Weights of a small GPT-style language model, trained from scratch on English Wikipedia.
Size: 14 layers, width 256, 4 heads of 64 (1 for keys and values), MLP 1344 SwiGLU, vocabulary 8192, 18.9M parameters.
Training: 391M tokens, 5964 steps.
Each number is 128 + 24 x the weight over its row's rms, rounded and kept within 0 to 255. Layers, rows and columns count from 0. The size above them is the row's rms in percent of the matrix's.

# layer 11 MLP down (transposed), 1344x256, rms 0.183, rows 176-182, columns 128-191
size [ 91 107 105 100  98 106 104]
[[147 150  87 144  93 115 113 136 110 129 155 128 146  88 139 126 108 156 138 101 122 176 128 131  95 180 147 109 120 105 127 156 106 182 129  96 105 119 109 123 116 107 103 157 119 129 143  92 101 137 132 111 153 179 127  78 129 137 137 120 112 132 114 165]
 [119 137 145 128 148 102 125 114 105 115 132 170  94 143 126 101 137 109 157 142 113  95 128 135 113 143 102 138 121 102 115 144 156 127 169 136 124 141 114 137 101 174 115 137 113 145 182 116 122  68 135 108 105  73 131 135 112 139 110 140 142 110 121 118]
 [101 122 110 104  99 131 149 133 102 119 141 114 122 171 153 113 119 126 149 137 115 141 109 112 112 108 126 136 117 102 124 170  90 132 104 149 117 163 136 129 148 135 128 128  71 125 126  78 134 143 126 130  86 102 114  92 103  91 153 127 123 185 128 128]
 [166 100 145  79  71 111 136 123 128 145 177 128 109 132 103 106 107 131  79  65 140 144 130  93 107 135  95 134 151  71 115 145 135 116 110 128 123 102 105 152 132 109 151 110 142 115 141 144 187  76 116 134 166 115  79 120 138 130  90 106 113 200 133 153]
 [131 137 115 170 147 150 155 115 131 107 151 104 145 159 113 106 145 130 163 121 105 112  97 114 119 120 154 150 116 135 131 115 105 164 118 136 117  94 131 164  89  96 150 137 156 108 106 178 117  93 124  88 185  91 134 116 138 150 107 129 106 109 134 136]
 [134 113 144 128 160 139  93 128 122 140 155 122 131 110 135 128 110 140 123 118 117 123 176 121 159 147 111 135 149 134 118 143 148 134  97  98 107 112 136 128 143 116 114 116 114 148 114 100 122 159 185 120 135  82 150 173  61 108 103 142 134 105 120 116]
 [104 177 154 161 108 126 113 124 116  78 140 139 146 121 129 131 148 130 157 114 134  99 131 149 137 135  98 150 151  98 106 124 125 150 101 182 125  97 124 146  86 148 129 142 148 135  99  75  97 132 154 167 132  79 135 132 175 129 121 137 104 138 123 129]]
# layer 11 MLP gate, 1344x256, rms 0.181, rows 177-183, columns 128-191
size [ 99 105  95 101 102 103  95]
[[159 113 140 122 124 122 152 154 187 151 122 109 105 104  95 101 146 120 118 107 130 151 143 143 178 137 119 113 135 131 113 154 191  92 116 110 133 141 121 162 119 118 122 154 139 151 138 104 141 123 121  98  86 140 109 103 165 113 108 144 170 150 119 121]
 [ 90  89 143 115 137 138 137 127 116 148  87 125 173 136  95 135 130 212 140 128 169 125 154 133 113  91 141  91 111 134 174 119 133  87 186 133  98  82 121 154 145 134 123 126 138 139 151 129  99 169 131 154 103 114 161 136 131 128 142 119 162 121 115 125]
 [142  96 127 106 112 127 158 134 130 167 127 147  98 138 160 140 137 135 130 130 132 157  98 131 139 166 155 121 105 144 153 114 152  68 162 141 149 154 138 125 144 111 130 151 168 137 163 133 126 166 112 141 128 138 108 173 145 141  93 123  81 127 144 114]
 [141 126  96 112 126 142  90 124 184 151 137 122 127 134 155 134 144 130 128 145  87 122  92 142 143 140 151 141 125 126 152 139 102 143 130 151 168  75 115 114  85 158 114 122 126  84 157 124 118 155 130 138 149  78 142 115 136  95 145 113 147 131 120  96]
 [124 102 156 142 151 124 167 131 134 112  99 146 128 133 125 127 129 100 121 137 124 120 155 158 175  82 110 110 149 120 136 143 144  84 127 139 143 145 133  90 109 127 110 116 136 116 139 168 132 103 163 121 111 166 157  78 154 115 101 121 151 130 113  97]
 [116 139 136 107 130 148 111 140 121 111 139  94 108 147  83 160 150 134 150 115 107 137  98 137 102 110  87 100 154 129  96 110 158  99 166 104  71 132 115 142 108  80  58 109 133 136 118  94 107  78 113 165 112 152 131 126 144  84 126 130 139 181 113 159]
 [123 128 126 131 136 105 124 107 131 135  86 116 100  94 121 155 175  89 128 115 106 116 100 123 156 125  92 150 116  96 145  81 136 136 112 151  89 126 124 114 120 105  88 134 173  76 118 159  92 136 153 159 123 127 124 125 135 117 121 130 135 177 103 103]]
# layer 11 MLP up, 1344x256, rms 0.185, rows 177-183, columns 128-191
size [ 97  98  95 101 103 103  90]
[[ 93  89 118 125 110 149 136 147 191 114 124 151 106 100 122 121 150 139 179 167 145  93 143 144 206 141 148 107  99 142 158 144 120 127 121 102 171 199 127 153  81 105 160 111 109 104 109 159 183 124 123 130 116  84 135 118 135  98 106 117 140 154  95 158]
 [118 131 155 123 116 107 159 131 130 128 137 136  80 117 135  70 186 124 149 136 142 112  73 133 134  74 126  98  89 141 136 170 148 138 114 164 136 160 202 157 144 151 125 105 152 120 132 149 115 147 120 148 138  97 136 131 162 150 126 159 156 128 131 131]
 [156  93 105 143 106 117 124 140  98 105 109 169 132 100 147 110 163  99 123 153 161 141 114 172  94  66 147 135 122 122 138 132 194 145 123 124 116 121 113 175 139 142 161 118 176 139 187 158 154 104 119  98 124 121 105 150 105 151 145 144 112 138 131  98]
 [146 162 126 131 141 116 122 116 110 132  87 116 117  95  86 112 145  98 123 136 102 103 111 126  96  91 142 162 107 125 110 131 129 144 134 119 117 101 159 144 129  97 158 116 130 152 130 127 131 143 134  99 146 145  87 140 139 134 118 101  95 161 118 130]
 [134 149 181 114 107 141 151 110 103 111  84 117 107 109 133 155 105 136 109 138 124 132 125 150 138 128 128  61 110 118 106 159 119  90 171 127 143 143 136  99  76 136 139 162 114 121 175 100  85  98 165 119  72 142 147 164 115 124 108 126 110 125  97  94]
 [169 146  95 118 153  81 165  94 131 179  88 119 127 138 127 116 117  96  90 139 107 114 116 125 154 107 162  95 137 131 138 135 147 137 138 119 117 101 114 131  94 169 182 121 146 165 155 119 114 191 133 161 117  92 151 124 143 151 133 122 128 104  96 151]
 [155 159 115 135 133  82 167 103 141 120 106 185 131  83  85 130  99 140 160 108 113 152 120 149 120 178 131 116 148 128 104 118 119 152 109 125 136 151 179  90 169 143 140 132 149 114 166 125 124 151 115 144 110 110 124 133 161 138 120 184 133 104 131 122]]